Each number is 128 + 32 x the weight over its row's rms, rounded and kept within 0 to 255. Layers, rows and columns count from 0. Numbers have three digits each. The size before them is the row's rms in percent of the matrix's.

# down: layer 2 MLP down (transposed), 1280x320, rms 0.0427, rows 1034-1115, columns 80-159
# up: layer 2 MLP up, 1280x320, rms 0.0577, rows 1035-1115, columns 80-159
down1034 102:147168059166133105120149123201034100084177139095117170161132102088170104142087207131075134143131089138175059129134124104127104153130082101168155080128104176131134189129136145126139074072049118118112137131137181121123139120128068130144073187
up1035 106:077127124162099161110121085105140117151111113164143105122110121127106147135082140138136131182153179131145167164107130194166146127164118091127126057140134108090143149080199134112134151112089116148153146120185077137041132064134191184136099089
down1035 106:127141065097176101135089097197102154153123067088115104136143181055137123107112138127159136164160123080121082120118066083141147110117164081139108061094085119165164088139126161039128128096140120135071140121067133144090072137109092131147077120
up1036 098:123135153129106180084108141105108101069140111075132146176095129029121182160041119146089164148134165149180139153133098082075160116103109169108214156185132108155126152183102127094143181177162099173130110140152191159123142131134164108117169120
down1036 096:142083129151191158060149165125173121160092112123150131087129171168141118147183135109164082076109107122104176149050094138106115144071124083129068143125097148131127101039137133107121116077128148164156148143121125083112059159123071116143137162
up1037 101:136114097142086158092109058095122150102122186079099081154104144134147073125101142151111112133188094062132068140112136071100129163128158104106200103123127137170075132109188153110145096161143119138164141136184174173129158164088125090164113141
down1037 103:120138154166008113100167093130198089100098152174172151081176094096077157173152121134135099083102148070169122149181121184155164132101119119142142168114108124119197134106030140076129084170123142147097130137139105141061150176100155098133148105
up1038 104:170099166125074158057113175109151152086134074154127133124122116139153134090085143165152206128115160136151168121090155155130183067042150080120152083090106138164082138126097103119191098179088143144151125200148109166128148123128109126102155132
down1038 103:187102129099142077113129082190224131108084142073107157120180097166088136109069112103153069167184142184119119121151157052103138090124068171172125129128137095171200196109124117131138099148171160101112142106109064096150075154117153074098150101
up1039 093:170128115164111152074108153094135144144115180125112156184098118177129113125154084121194133115137141163104133109139157096136163050172101134142154192124126106098182143093138072111143138138118173094184110121085127088101101129151109099160167150
down1039 095:147104094115116076098078133089127070143123158155069091131166140114179175125160087115207078159168120137086148183141100120179107137195103144117146184052112215183156085100133112115102166116143096098127136142124120147191171108107154142121120176
up1040 098:096107115162077096077106129113141109090102135102102171173114129159147108193136160109106123144144077149119145120141122077098084181214164100082137039161173084160159176151091121178131135157093121136167144134161123086070136142129103154131112113
down1040 097:143175131093061178110136189118135044164177152143141097103088145142084133105112060160169150133172140131060104148097179169155156127117130122148109175115142116120143176139142069148113122055129190088094077136119108124090176122162136120131143141
up1041 102:106139073128141155072084187118105084110120135142120131083118097126162145085093088151185124124153186139141140193198153154134109132096178170100159146113168159116164123105083142124131145122141164120141131108131116144098087114097176134132097109
down1041 103:122158162116114175103094145096154109147130190099130121177153107177142083175131209074186157149158161112093083126140193115084091074124092143051126149082082114120086087187165130148144081128158135132121117091089105123141173158134138137118158113
up1042 111:159148113103060157152113095147156156112157132133112155101084118134134106114121114136164109153142142095148129165116190162191107123095233137139159145137138074110122146070198138117154141135095126156135142126128161098136143105108193139125159158
down1042 112:120163094069115152147102139064155054176070140118113135108184140081100102159136163132144092138165080154114081155173113113171134131113169111121198151172144132192110095162202141104168100162103150100143096053121155120121058121116211148134092061
up1043 103:147116161116088130180130086101156122157138175138129097132113093137155114171071131129160202160072085112141072168159139079033190120112085162127132160144093150165136089141122106112065078146166143139129132113149073140077053113117166126151162127
down1043 099:114088107124132094108112110063091116119201116193104145126120118116124115131079152107147128115124128144124123134120064107126116129166105081075057105080094081138158124107157120157098088120094157114094127125096161146166193124158161114136102071
up1044 103:119134115141085118144202131125129150123085118130123144131127080115092134163155126164147169153106193127122070107141102134147148165122134073095131153095164159053206134138136147174130158137120131120155094089118065088138132155081120148097131171
down1044 105:089151153157131087134143134085109090094165172122163135104073108196140052153131100153079142105103117144092108131127104150104138142143131166179128068160123215121092137158137138099159152150223104151108232073146110113124111136118120121119126087
up1045 095:077183158161184162149187167119117107109167076171156140158121140145102095075134136179120093074136106065163063168133159144144111146098102166150146142172079096146142149102091096171106152145101094109141118131153176138186130139081081156146151167
down1045 091:167052094217072138161130077102095063183153112141135143108144115149175176156109129078136101147078113108153121153117147129159141171134128147124117081096070120108091110193123061088159163115185142156152121157122130150193182125173099078124115102
up1046 105:120100096137073228121178116105116155075084116093111146132192140112159168172107187125115082078173144104130109151125141062094193151115124108154158102101123135148165123083070138129114083141127093102170139138141150121143099136089126142109187113
down1046 104:097144125099148089114092137091201122074117165114104137086132132051108096125154127083144113120119103116172141105144124143133151121083138103078072223171137114151121116106145122088090193152135143114091152139158141160090164112078133128072136164
up1047 082:076208071133165140164150137106091106085159111134086142119085171131136125102113187138107127155127141116115128153119141162094179107084161196113138115123157139161183133095113124169150110171111091122175169149109113141087179122092081075093134074
down1047 086:138156083127083129071125133093067071144099168128169098132125085121097133109104104096151099186102138156130120161073142136152094155170085168124207095137204116129139120092165128125092088094082091150105189154079152091089131131136092087173120102
up1048 097:078142102154119213098091146094135092167144112114078145152180120172132157161079085135153159099075118092141096128128118150050123193068083141164134153167102164130093192143134164227101139210074089157088184095145093112179148186083129148119135115
down1048 097:098125138149144131161135128089097045130132143142115146143099133146088123149186130123142103155136118165106159109173105093099192109121100089119086097149166160137122154132144146154107122178110155060087135137179146128158063092130192153095132112
up1049 104:142131106130087135070132169132197141134143124169156111101122066117187119120156124117173140127159166146176165174134125110126163108140083170122193122126109123112113164109122076109120149121109150101106151173141107127134144120126124161081204124
down1049 106:088113076103077099096155071167149138116156190138121137150135169088126117126118058103126082154138135059071125132078149117158061136138138164145169167077101155104177089171182164095077139129175127160121165161114096097141154127142147100160153136
up1050 093:160073126172137069168156140125143156097121117165120182111170127198143158136156173100208109139129142133122110085106067137097170148139100148121122106155103062142113131096066089120139119137100209074141092103146103090104089145091125128117063150
down1050 098:163127119111183146140126141183152094176160118169148129085147091134162109157109109152159155160131164144097118149114101109080127131119145171149113095090164103109115100108163145112094165140092102093086122150031125159149146171160114120127103108
up1051 099:166159108117154142150160142120124114157125148141132103186106156195129120150180099176082170064080108123171112092171110130100098122140156106110086098134183140152112142085148111138132157097120047210127075108130106176146137099104097109189079091
down1051 098:132168105171098131135063165074098163114096142138146112100102108101124060105113153091157124120141092130110129115137154154130147146170112129131194147142149132078210157137136185086175092099134101064109157130099059094137115153123158104129132068
up1052 105:105109132121060171101091122119116179098112054126128159127080120121154113146128173117122093147205053174095095094142157181107114181139200089100134110083102098112155147037092109167125133168078145123144142142154123168160152191134123086105092139
down1052 104:179135091118142134072103120187222176139140107143129073105093110196110101100073125128102129104072133142162111111117098134156173142136165190187100145125163051129193167122160143116123125164110139130143191171124119165149103124132152097112156106
up1053 104:151154065165027129107117164071091121142133086100104129117136106086160109125145189132144177123164162088105111087093141172104128098158123145095110094182165112086111141129160121091084153074103088136183177102114123123094110115158145150097143127
down1053 102:124119082083126096151084137170085128124133133141160151184144092172128118094143104115097098131158107180152137099152097158155143187164131137140125118138138113114147139147057146139119102156093124084105124096142053125133156136094107117207166152
up1054 099:168155127180111098142129161114179117130114133117077177179153148166045109076092153179109129085133104176093160127136101173135086100130048135134199158173127126164110108179121073108171110122131124149107214131150174161132117098131126076152179088
down1054 099:050082138163178158105146129116140081095117147135170094096178109180129212143105104125143146182107159138132100073099072128117120117147128143211150124145130087079060168120179136125125072071143188173139077146150122163091135129096092185163142155
up1055 089:104165112190085092155180139134164140088092166155106176139121161106174192098067145146105105115056081156111169142095097093155129138110114144100175147152070118134172108061128150120205068116106117128158109142174064069119138120106112138168114130
down1055 089:116162109172166203102126152097096137140112134095141103089133125066076142129133102180146165122187099122150158115169148106145182097162108139182159124122082179104133088126187121141106185193164106118074089086124164144158100167124130099141136147
up1056 102:144078101162084154133149148110137160123091144119165163071157120123141123126074152181182164054128091133135196097155139103133125165127169117090098125162114149152140140136125147179146164114100103163110143134100116154130125164086142122115143123
down1056 100:074120144123137130190144123097090123117122098142117138135158152108087124125121084135070200104107206154150059147119103118125140128138058153156163135135145126134113126101175172139097150093125152183192124077111182093117121096109062122094130107
up1057 100:088211072212122103101167094115111133139114098127173127117092133161147092140078162170112154103091119105075143151113070124127109084180198085211152102168169067153114147064131151107127111157116085092180085189114146157159149125104139107117118110
down1057 096:134084139140161098168092135062095089113166133129071159117138067107140170179106184110083147135136129138143148073128111110063088123133141151111124163074154057082126114108121101142117158103169141125093113104143168105117096140135183161087138173
up1058 108:153063144132105098122084146150103111163147180149108149164107096092149099137143099153165101187119139120081119150127106114118167128093112116115157087071064130134152093043152156160072108116152162171144178111114116150086140071084156100151168149
down1058 103:108155195097082116148152127154145090177141097149160125168131169096112097100146181094115084166168110171131146123120059109129183088099101115118098100088108145155123117158176196104092085096137152109145183143128192125150107127137116153114100088
up1059 102:088111119161123117089104091134147097105110127137110122123178110052119097182153141123148146097153119171122128176184101144066136093094133116194132210127090197125156167102168124139078091118146118074133138081165116120168052160137107173140154139
down1059 104:127168149174112118141181150174156147095125194141131116101167078129123151127126077140102110170100160135110122132127166145136111138131143118141047175146062175121081120158118162141116085114116145100134165153158157137143096085163122136151139147
up1060 098:130087138102149147155146089091124125160110140105083156139166166070121151176162121146124074123147085205101070090149146122088099138153154077185111131127087072166210183154087162247113111186144136088141119154116115113174078100124099166120134124
down1060 093:122175159156094123092106084129122082123104081145162056123129094143124085168110135119171142199127146111215144089165106103150167098147173133122166083145123103086168107113122151168171105119157114085094102088143132195138156164177089175095140101
up1061 100:135188132122134120086096102105123067159147110105132131180157118136140108129117058145083159143157161069116124131151107137134137081157164129167089113127154138162202144134127137075147176141133105164163145158184140070110131100102101133136095168
down1061 094:059123171142065174108096138162104140190097104078152071105124158103151178208137145074066160182144147154100100126100157135100154078121095140207086179042146087131092132155155116121147177161080137177160174087164118104116160110110151156133103070
up1062 096:102141151097098152062144105064145110138125111137136164180112110138099194150117155106132110114126122134131146145198144075144167107124107102134136144121082141095128140065070186086199154172195083120150161098101112150076099119082090082101113109
down1062 106:136118112159080125146128122072127088154125068154085176144157143110089180126095130185119083165115097065110115177099136181197137151124143149168145175104161187116154159128160101104179135140183103076088143121116093139137111116150144121111143176
up1063 096:138083114150146092085068155093111093132102120140104141136102157120138112122109141141118173096158108159160134115109102153127115132097079125117119092161076164185183162149137136101129112111120116105118169143134091125111111131074129121092125154
down1063 102:153128126127180142095057175133153135128148123163130155085094091135123114151107140142095140119137168127151070089133096106109120171135079140091072183188093159127077106122188137109120137123091145103161101185128124138135115118147156091166167103
up1064 110:117092108102098154161092177066183073111097159109092135101182085126125117099094177101142137182122198188086162123167158116105094150101148156160122105073129091127103124103165102109092173152095138098164096094174098102147060115120164175088153085
down1064 111:101150169130137153089114130062191175100158167144180064151149092103095128164163155189109165111194154137096115104123105136107131132107120134195096163138127203151081082084130169104084149188187116154112116113156146078134154133151108129119115137
up1065 097:119094114152105108164115125158087047128118091135121157124113106075085184097137096099150131145087169180106185148130180127096133072127176111082094142169139141144085111128130156141113117142142144144128118108100102123116156183082136128127104180
down1065 099:145159146083085108086161107106097152079079106113176124135124175150158107088131168123144165171129136086147097160100120168112061128175166138132095140140096144127047092107165123139167093099125141179152052183116105181116098125155109174140087151
up1066 103:141165080145105130134158144094164171100061066096084160163112085152156158060190116141124179125143142177125179134165149085126094107088152128127113132114132149119147147068068174136142126181135119131109076124136149110091096114112164114137140161
down1066 104:144047143117114120094116154089103174132157105154149168135192199092132176159071175106126150136126152119152071107084163128104174128156140109170197141124130124136123139229149125125100126148148090164116130101136140133167174096082092130094095163
up1067 099:107063094088109147132138076118198126120189146105175128149126169076106149118083125128119153081092087105066176096122085161083175131091136088108097168142044106142111087184160133181070102163165090159120162140102131083147141136112129099144160112
down1067 097:084089132137126128158135096097152190171153056173140152135146182178151145132062155139142147116108096166104102137108071117090132147148105068127115131176148091133087100122134125140112172133128154116171187116126118117137198141114100189136141142
up1068 104:070117175117135117152122137107109137118145096084189167130144084167161136127097163056109152083137147201119139108102143180127126169086135128169132110120143151097105143098079136149161099120135182186140114076106178126212102157146128145146096150
down1068 105:077112138165121114131088106133214121092159094114139110140108113106152134150150146082092115128150105176128093092094148095115135152123133184142087131099152167093171152111118088191133118146157143127112063125177115174106127155119163067119037120
up1069 101:170116072168098160141116108147140195063077141159133123164144147128184139118129169161158152110138173166115176155185172088067113117096110111133170167201068101181119077140127096141134145162131127127114122129140091204165125129073059125121132106
down1069 100:071137186120082142074159188130128070174147104150171106134119184117091116168172092112171072122129128100110095125079122140120154162142143170140138113056144126120131106130162100085146161088114150106180078122119106121117145149174126147159142173
up1070 092:115160113168156093158144140127129167150102075125152159109152122092153167067133154167147081155210149154136089139104171167129122120098071182122147134146109148152121084136109154122168175159144094191150171121072119106142086129095170113084125170
down1070 095:130152147126134092154193153184148146081130108115142168077102184103140143105166173158166127104120096162112134149137133203116141067138100139132196190122172157145142105172120133170122137184135062152146141113103104104090136089123131113122156125
up1071 100:075163141133162108114142137091150132124109106112142138207137083124119098142103085091158049122112105151155131139132158140086146122104079111096169088154087133100155154039102127153147151139147117118110146174074173156166137152103117132113134083
down1071 106:121074147195128072120181083077102153158165077110143179135090113122112120064133143087151136103134121160098109169121132085117093134210123145185122101086178100119125071115135118080071160157116073127157114170148135075094111080150125122142170196
up1072 093:145106100084130150132187097098127118133118162133114110162142142100163189171158147119102156134132145156131141098195080135105138134130131096073184159139171149119145074132080085163087177109175100103109095131152150130186179162070123127164124130
down1072 087:145130123132079081109156138128136163096131122145067104137109127121124135083128112165098083124157139138147119146158107147129171136070128100086026154086045173132167158137140103133158073078098146135097226121133123147110075120124187148095163100
up1073 102:130158107188126068132146113096190134092092165091074124110102167129137075093141136115093173133148142139110103167197087124111137085138152134158134095161122095131125163203105111099092141114140126096152170150094098086137140167086076140071160128
down1073 097:102159101113109094131084139084154107110160139174123113086093130142103083095130053121120097164124140155086146101169120131077075137135101166085156095117130100220127171092155142096172173114135142139127133141134137117163166100091124109134166147
up1074 103:131110060154120128180142127111171120087131093170078109125150127125102129115088115092082137142120089203136148163143203131097092152163123170150157160118088096224144115186140104123089098139124135075126159146115138122131160074134161126159093157
down1074 100:137144066136157160069208080170127141109111153131141139151151134119105070100142090121118077132087102164084077165135146135120169126194178077174144115074113181128087119155147091067164134140114109106103160124160121105147163089096079139157181155
up1075 101:143132092157113124115117149102133153165143114089104117133111160124153104110136151109113140181081127090120148064156135159096126113173157135124176121158120176103200133169083112159113121129090103104151161162149164110198168143112127126088114106
down1075 101:114157149132157104133105140132147159138184070181159118125097152090095119131119126202127151098155140135111110137115188110162136146108123077129085102135146102101249095176154131151148182143189115146128074167183106169138176123117171112108117125
up1076 108:109096082099113113111115119165187080083149046159113185139110114086166097069138154128127126157101124078092183141115144130083167055118167127138089113131119120152131117146161122182085188158125110117097197196062105098149153185106152113138072125
down1076 105:072158159145166098167130189103146189188129124113148145160115138112100070113112169155131123103100077078150126062154119068101156059133107153122133152166163107090137110149113140119162089071167100130190191096150104120079134116122123152184119112
up1077 096:127076090114121090084078166086135121161139105150098122105124130154140098134105143195094210119170188102124075113105110157088110193090169120143121130160190120122172023146140140166096091134096116125110176104204103125098166119091114159073069154
down1077 095:102116105142193139099137163149201089096107135103101136113073203123156161152103067100139133141144095105123108110118078096096097108140168110100060072093111118099115099149144133155091178157121138158127118116120159177163080154130194148159055136
up1078 110:072085134143117115149132104093177111172080126094088135186177086130087105141157095114142143127112134117129097175155093107098131165093153157101145078181099163162074154050136148117140113143123094104158149125178138202212110073103173132093139169
down1078 109:154119082136120140116152138121146137076096046079117196051150108181127158148163150097112154123154139214132183084182130178123079068179131133159118148104146118093137162136102121108093174140074201101112146090095120113084108144103110065096023153
up1079 098:116102109088094092093077152115141144126142103137136196129130197122097126142148114189068104138152115142082149115142118162086117138166159119129126141131156127173197137136191134117105112085162148100164128144110142101124082154103098152111127160
down1079 096:087151126129153079178185076109204068145103153123135113141100121144104150158151110150150119117175117063186177130115161136131156147133152152108070141163142145161061168131131177184130160110179111136131135091155131110110133122102120120129106112
up1080 088:122157155170146106083124163140129122110107145186134142116165122123079151091147114088126124187101149139130124158170118131159166111112199088172141061122123077131127118090176128129160155123164048150145072183165090136100113102131133190128183174
down1080 090:155132111132129185149129175124113110101139139138110096089164151120110097084049152100156197110091075096118152176108162143099130092131084174086072131098084121179098122116136113126098193110097098144107145152200125097150123116111153135063106145
up1081 101:157153143149161137137057137126141114147133160155116165136174163145136106135135097231092103123121106138053096126156119171132168140147124166097156207162113141165191176162080135124171143128130127160146204152134095113068124142111112088158108084
down1081 098:168127115179133201158091114086157136190134136106135163143148162182160139093158130153110156141108092193108161114144166125112104122134153089147085106158164147129140141166131125109131139131142089092083131138133113107123121115096131152101115146
up1082 113:120079080132101156149152096142174152070112163149090146110219127092125147113173149120148101109126138099115137196137111137139099096158170088075117105123126126101163110133178179184129133120100189104125103159154138081128158140094124198119137125
down1082 112:121171159150083116123149138131153112160136149063150081168132123164119144085145144180164100132190121193132128078165070094119132149054097143105121159163165133164069154072112128184192095119167104082123133112098067155095115142142115146183138130
up1083 108:147169095171071125108167159112128114105073090106119105096120074165101131112166098084147159138150132106098115096133156102147163090068100142156182135144110157131145168112173114125155113153149118123146135078144122099111062179083114126111159096
down1083 110:123127156079146143100133158122135134117117141129098101095125144140133196134110115128130176123118222111151207084153111107075109130115160130135108108142083138116156094038153127151157178114116073111143123089114140112159185126114093101093111104
up1084 102:152115116155131141121152111121139152134104093145112133164106093118186128136141108136135149064179172141060130117129138148140121106094148123132115151120124128082137101130094107086142120145108082101104099135091114220191087122127182091132159128
down1084 097:147197080087138120113102142119110129159218147115100122067109080107098127134078100081109111139125099142103139111101136102095151148191159121104185132131116160163126118137151165084123146141195121132156106071099090113097119150139118166077142131
up1085 103:119136102113122143107105092099144104079124174143129118183070123111155099179076082126105158102111101112103092123172126084100160094072092151118155125075115105086088180108184108130083089163155089158154140136125103058109075125126132213098108162
down1085 106:143176169115099154107133069163123079147134105135180123148182095092149178182163114123106118147178093109091123151105172183162091156118100069218136129077098088133112151136108139092107166145109140096130149121163150136161129138134135081073112149
up1086 099:092088095129145135102102190152143163112094097113188114164117082096134094087175142131207174109134103134153181147104162103170127122138094106113160116063147176111151130131111112141122120114086176139184067122119173174134131110108113094118131119
down1086 099:179169195133114067163148103100122111093132107133121123148118145153108032137127145139147090134116131089172164128122133086116160117103148079185180119133143166139162125127118105090121160145139117131117083085128071150177099176128133146158114157
up1087 101:197065149157147089107145088089094126094060114113088134137133188124042136116125174141126116179127134163132102136168129075128092196139082158084192120141078126143133159159121112104156092127142161065089127066182095072109088173101162233177167095
down1087 100:139184082186111095136097135140106072069105131119101118091099130191201110101106104167140151179128197161121187118114127154136131150111172076137096082157136166176064102178117135130090156117124130136180159120146098111091150125104157146111141156
up1088 090:159147151096157136170062179116151160101153094162129150125101172081146177099146152136124137154113132120142138072135151160119164107072111111071158110107116202141140174110133086073132091111097092117178120162199159151131094088062161116175135126
down1088 093:134111130133127131171119122121139153158139142113145121137139161123036102113132165128105097133123144117096142168168162175128099149088165135139126091160193129142096100084157136108113123100139128105127113127132074067157157175144059140145102137
up1089 088:135097089132077156129099125101103090105175147102122158143163118168145076125107144131125167074164156096138104105199133143074108103097229159139128124140076110180166130183165095166129192155154118108095209101066084092104130120151167104150135137
down1089 087:111121119166091080122136112155119133097135118098150158103064122175126114119141118179103089171104156151141158134144135122120132115142115137138161131118127125099109195100106182134089169095092126087132118140109163156160114170145102136103134153
up1090 093:146100126110073151146155122083142108083088099163133160089109175157164118136113114120131145091099125175094176071152190099128078106144134188122103176165131141193115125114186138177147142204171094145129120082121155154159102106161102178061140128
down1090 091:069101118169142122092111059095132081106110125107099152118116129097177153137124093133146132185123127150116107177078133138075122112125058134134152134128155180077100126115110117174133153129095090140139049162112119128074155141175166131155143095
up1091 093:148147144158151149116131133086090149104106156112112112087170084073157131189130119142133175172178136153115148146132085108047131119089120145177075176096117137066176158126123121105122151147159147043163108135143125152211114147113140147087168168
down1091 092:175152132164150129121183155165091117126101091105111136116106122177172076121199119146140147161160065099139108144090137144125143193133102193153156177090085133096097130151130154088120113105147108128109086115110160170109106138157183117069122140
up1092 107:141167132172149133122112172114170140081120111116151158151088083159075105140110134157149163078142138165142086147137184083108131104120154152139080164181104138116122131177139114132146115154058123173112104132098128104107146159146156167103152100
down1092 110:098108104178141139085130172101078000144175120124109149082119108128115162113126104105087147205137149206107167108111131113122149177092115123164110152116161095124125137135105104110109138152096123115095140132142150110147131164125160155148101095
up1093 106:105152125228113183112193143086165178124137183118188103170143041092150086089118140106158117096115086199148161113112127150146109114139147183112121155137155171099161125124155072082109166130138159109196127126098113136153109109122128118091117074
down1093 108:159116160108095100110107078182083113156120095154134115131157124090096124161087144143109138141077157087126121194186127139133117142129075072149115076116075108166107108101135168142141098152127176129112169192127140080182183157079136073149141130
up1094 098:139091126109161158147164092137115110184089105101131165146149062158155134086176105145109131145062164119144132074095132160116134078140172099150179124094120120142099159084122090122127148121102104151104122091176085076142130106121093158128149126
down1094 097:054173129090145143066178094151185132183141114034144115155105125132113144157131115159115116118073056145138091155134113149172086175101148101129116078132145113071120137100129109110118131117138146190145153137143122167131110111171080098140121128
up1095 097:136144120145096123104155142188142103098131136078091162067130127130182108159111104139123093079093107087207170123113155110148064094192142144196093107173136133130095145141140136112105179099062144093191133104108170149111109137121155177086105103
down1095 100:104142147145168164153089109061137117135082135126116121099108126084085151119096171158030098160105104145102089168122109129075159149129127121137165143118116140144077113136133084105129089168166107163104124129146125130104042095031101125131086171
up1096 093:146141076146045162089172129120142112097097107143126112092156117188155118119138082113134182076141112170149185138165188131113150089177169155102136155165089148183148114086093131187117162188105104088148229107103132129174178115146147122096119142
down1096 090:201110127100142099109106122114103166113154167067105144138139106113181089129128137096112114130200080116136145124167126094124073156073158092102152062127158072196090152127199128122163128054192181084142146112112176089068149186152103128123134089
up1097 112:139124111109098121142135091131140159123078096070116173132151153132082129168137165118169118121114104107098096062086080105070134118119122133146167118121112103175104158127138103216161160163175091170140129074133126135131122143087087093139167160
down1097 110:117112092104118162113079153132097117144181127103211143155093092138164095104106120096142167136137120094089153081100134109097138184135144103130115105164092120147114060169113119184103206133131103141180150145176105153156099227158041063206115139
up1098 098:101138141097126116061110083077161141120131133152060160132150136114133144059100134052152139136155139122089100165106096132165188139171088123058089162097170142114123122049140136140180142147151141106107152122049072178110114136130122128149107074
down1098 100:160116145068163167123121165186175102144102139105133109164179084087148111157136086111144145129110127111092125127141169112144112197137122165163165109120122151130131109184114083118127152155108155076105124050104170103133175173117161073084163161
up1099 110:144115151105149096127064118073139124103119058187122134161101106122126134131148119101154117127113045102107176114124174140107096175154130128138158172157137128210099148142100095155187094137137109157113159097146135149124176113075141094084169147
down1099 110:106166173109185137112105170092120112124197160119162170097133122145158157065131146090165065157074095083172089129127097099157102126136133081104142118165123139115110116140139163121163169159060075119105085155148104155154118158158165108148164128
up1100 080:161162168084116159102165125078164146099078116137123157109156102044160128111083065200167120162191120118141154120121144118149132098070134130136112131138142125139123106130174113120103115103063147175140130173125047156130103054118151134157129168
down1100 089:088140089170121067115127153111130105164138144106189099134129172110117125214183168168155160105156161088122180083131157126102132127154187081118096090133125145167136131165119097071142154127130167120129140107135167141126114096146136106101091098
up1101 099:124081124110073119093098161115086155088145136098148138128126174096089142156183122130124100122193106133174139104172127082089180110118180142120124047071120148137136103162190146155091124181111152133111153073103134103096136111103168143136109147
down1101 101:114163185160171115118148171178161098134150186087123120134102102123180172097126076142118070113129190077174160175162143157137203120113147117190133171180119124115049116173118127099074094162171075103097154132122141158150156172194084115134125112
up1102 091:146093068109139117092076192129101150128146209168142149201137156144082129124079083117105075105131113155176090146148096087138086146127184110124159112112073143193166152130139114174154129169136144078157107130163154157084090109130128107109146193
down1102 091:128154112121172188155133116077186118137117069101081108087144132157150161170103192151080090115129131167153128108128182153143120145142135133156113090094203182155117114136142113086133164158157089165111089123115149146108112133093115120129117116
up1103 097:136142109120093114124128155113100095154108113178081150142179124115116089154094087094084173112102133107188111125153117159076129165147166197134183113139135105101114049165076181124068130108166108187135124126068118087165172122150120109075177128
down1103 101:125084122130109122112175120184118168141084149144092162100119208173118081106164107128150128164154162120118155142147084127140068124170086107153183098046108123169093129207182143104165115087195095163117182137068157081070135128140111134154122153
up1104 095:104097125119101123131110144129093159106132037152114122125116146166183135078098107098167109094150176139149146112157092183140157136142099086160147087172114082077109121159117111121112107078140142144117154153091143137055105128108149143109152148
down1104 097:146131052136125151134098136119154122150093172146108077126114094107119166127111082133107147121071105132128165167094102108114168097064127107104142214130157113137103096134095117118123174186120139089166149141132116165152080112076095076099129093
up1105 105:168110142177108153042119136088142077087159117117119120139112175133105130147121111114136145080062057153107127170170103071112124095173078136101124146172117140156141122062111124090145069176124132160119115098149110069142103129085160135138096068
down1105 100:111161107075094136125088149179093146110126145164105093147139155121102142138119139107129176149135143166113183064066153086126149202056139158140155112090133150133143128065114109171116104078141140151145146149138053172120099148158123140169107186
up1106 095:164167065124094120120092100111093108090196126165090163075158116156078064170112172176154138130062140155119140102132162156151098134128178172163097123127131162149129101144205087137152095113095113098128182141132093111091150146104150134143148114
down1106 096:104128150132131158104104126100131139154179152118099133139110144088130142171092113082090172142079096136158127137146148130121118132122129059151107104223104143129116204181084132154170145130098099141116084117072141138140094109117088100137067160
up1107 100:137105138121097148139138185104142065148096128115160143096177082094080133105114092100159208144183160175106126140124096132163124153080069120107111133196110093064068156158165162122147113126131135087144159061108068112057072155070132183165178048
down1107 104:147143135126112140105130153175175157201137204169126104142095135166218171104127115127144187129112134092190159151143182143116111141136163162173134169132190165138152095089082069120120101150161130145174137080146148087159104131149151123074162124
up1108 102:085093149153151200100123130126146098051129101154134169171145074162116130163125137102153135092108127102179152142105142150153192158097083146098155092125145138118075171101111162075083140184185132165158154084188123162193174128116081118106127099
down1108 104:087093092078165118168172107154146179121057113166122091143132204063135104148144148131103120085144103099110155150153156121169128130195126115197147105170224115124128142105120124132131167077112174138143106154164170188142099120133162090089090128
up1109 100:174176205143142147154066125115118119117121187115154162111205081142165119120191136169100181173191178217132101139123164061048146107144127089085171103142121179115169153133158055113084139152124146157127157085124132204151140131106079118152089098
down1109 101:153102150093104065068130150158162166148108105150138162151102162109034087074131156170120082118109043126183139133160118143142066090080106148156133123085126123185095188145113150168139159140144106120111149178056132121108136145093157099154104110
up1110 102:137118109148102154105157016064228141111109063164092146142144091090138129147102161128115138153086161097138148089123100130107159125093090105076121131055110108143068116170165132092101156128095125180117170118154094163130073124156186160131133151
down1110 097:122112091164135100146069175144098119123130111125142134111192128087138098116146122121136120112138136061089127141141124133131057142182096203172179138081092097020093104128151163153147110146127136112084111089135141147154125149117137183121173166
up1111 103:135160060115100126077160160166103147156099114102190097164112104121188121109100137112093109102123149117124085166173097123115093138171144167121172142153110099151134142152110147145141141151118171117161182183169107092163124103107177114148113114
down1111 104:136162086134158144158126082060101136097143187144150119096154137138136099154102095151080157184099143119140131155178128162187101155134169156151119123232141095119128119137166110114113162089140123064141087120149147072148162108137192143169108105
up1112 096:080080139094162147097089137171174106169141090154113122127151104100124125137136177145170142111170063116135104118126151180163153195103121142047101171105053123166080167174110104136146118128128117122141112155137111134153132063073113086087108104
down1112 096:173164130125160147198107132129121094115092170088102207122050120089071094108122099136080119123117163143091170124154170111118153149122160103130058162171066144054159087161159076091113151091150110105123143173104126145123065157098134083143099090
up1113 105:088132107136142183130128105157090144155167072131115145138195141106140147132127112131095132113162096123127201141126083130142144080115171186144129096115112065136125085103173100132119149117141078174103124109126141119173128120087158127137177198
down1113 102:186164173093171117139160105129152118216118100214108103126171143161103125142152171117085206132181103128132076118118094120129150126156086115122083143084156106169106184174112102107134121171107167112052081112113113099096139170125110169105161148
up1114 098:164114138091151163106097126089135126097081119212090113188064064138123154131070155116097198136118119111135149144163174074111179168115100098128142099139140152158195066165146090087104120155114113107102149165082074129100149121067104141118114113
down1114 098:093117203076079127148147169109130158130094103122169127063158129169115130134128171120153068124137132162060047135148148083122084151156162130076106080156171203131165119165102098157190100037114143141172128124133161052140127141132152116145114122
up1115 105:148140165121156105127073115091158119083127112121094105096175079140051131147103124105139111090127073085189182151151113139139152135175113151129126155192101131200087138091089133163087145129080117136189152123135148140137088186078169083124164091
down1115 105:127079158144151132159148160154099100158121127101144078140138090137146123121175102136114134169113181103124112043148097171094133088141114125128195091153130137140157139114146191096141114119143139163150173139115162120118166110183176146086121075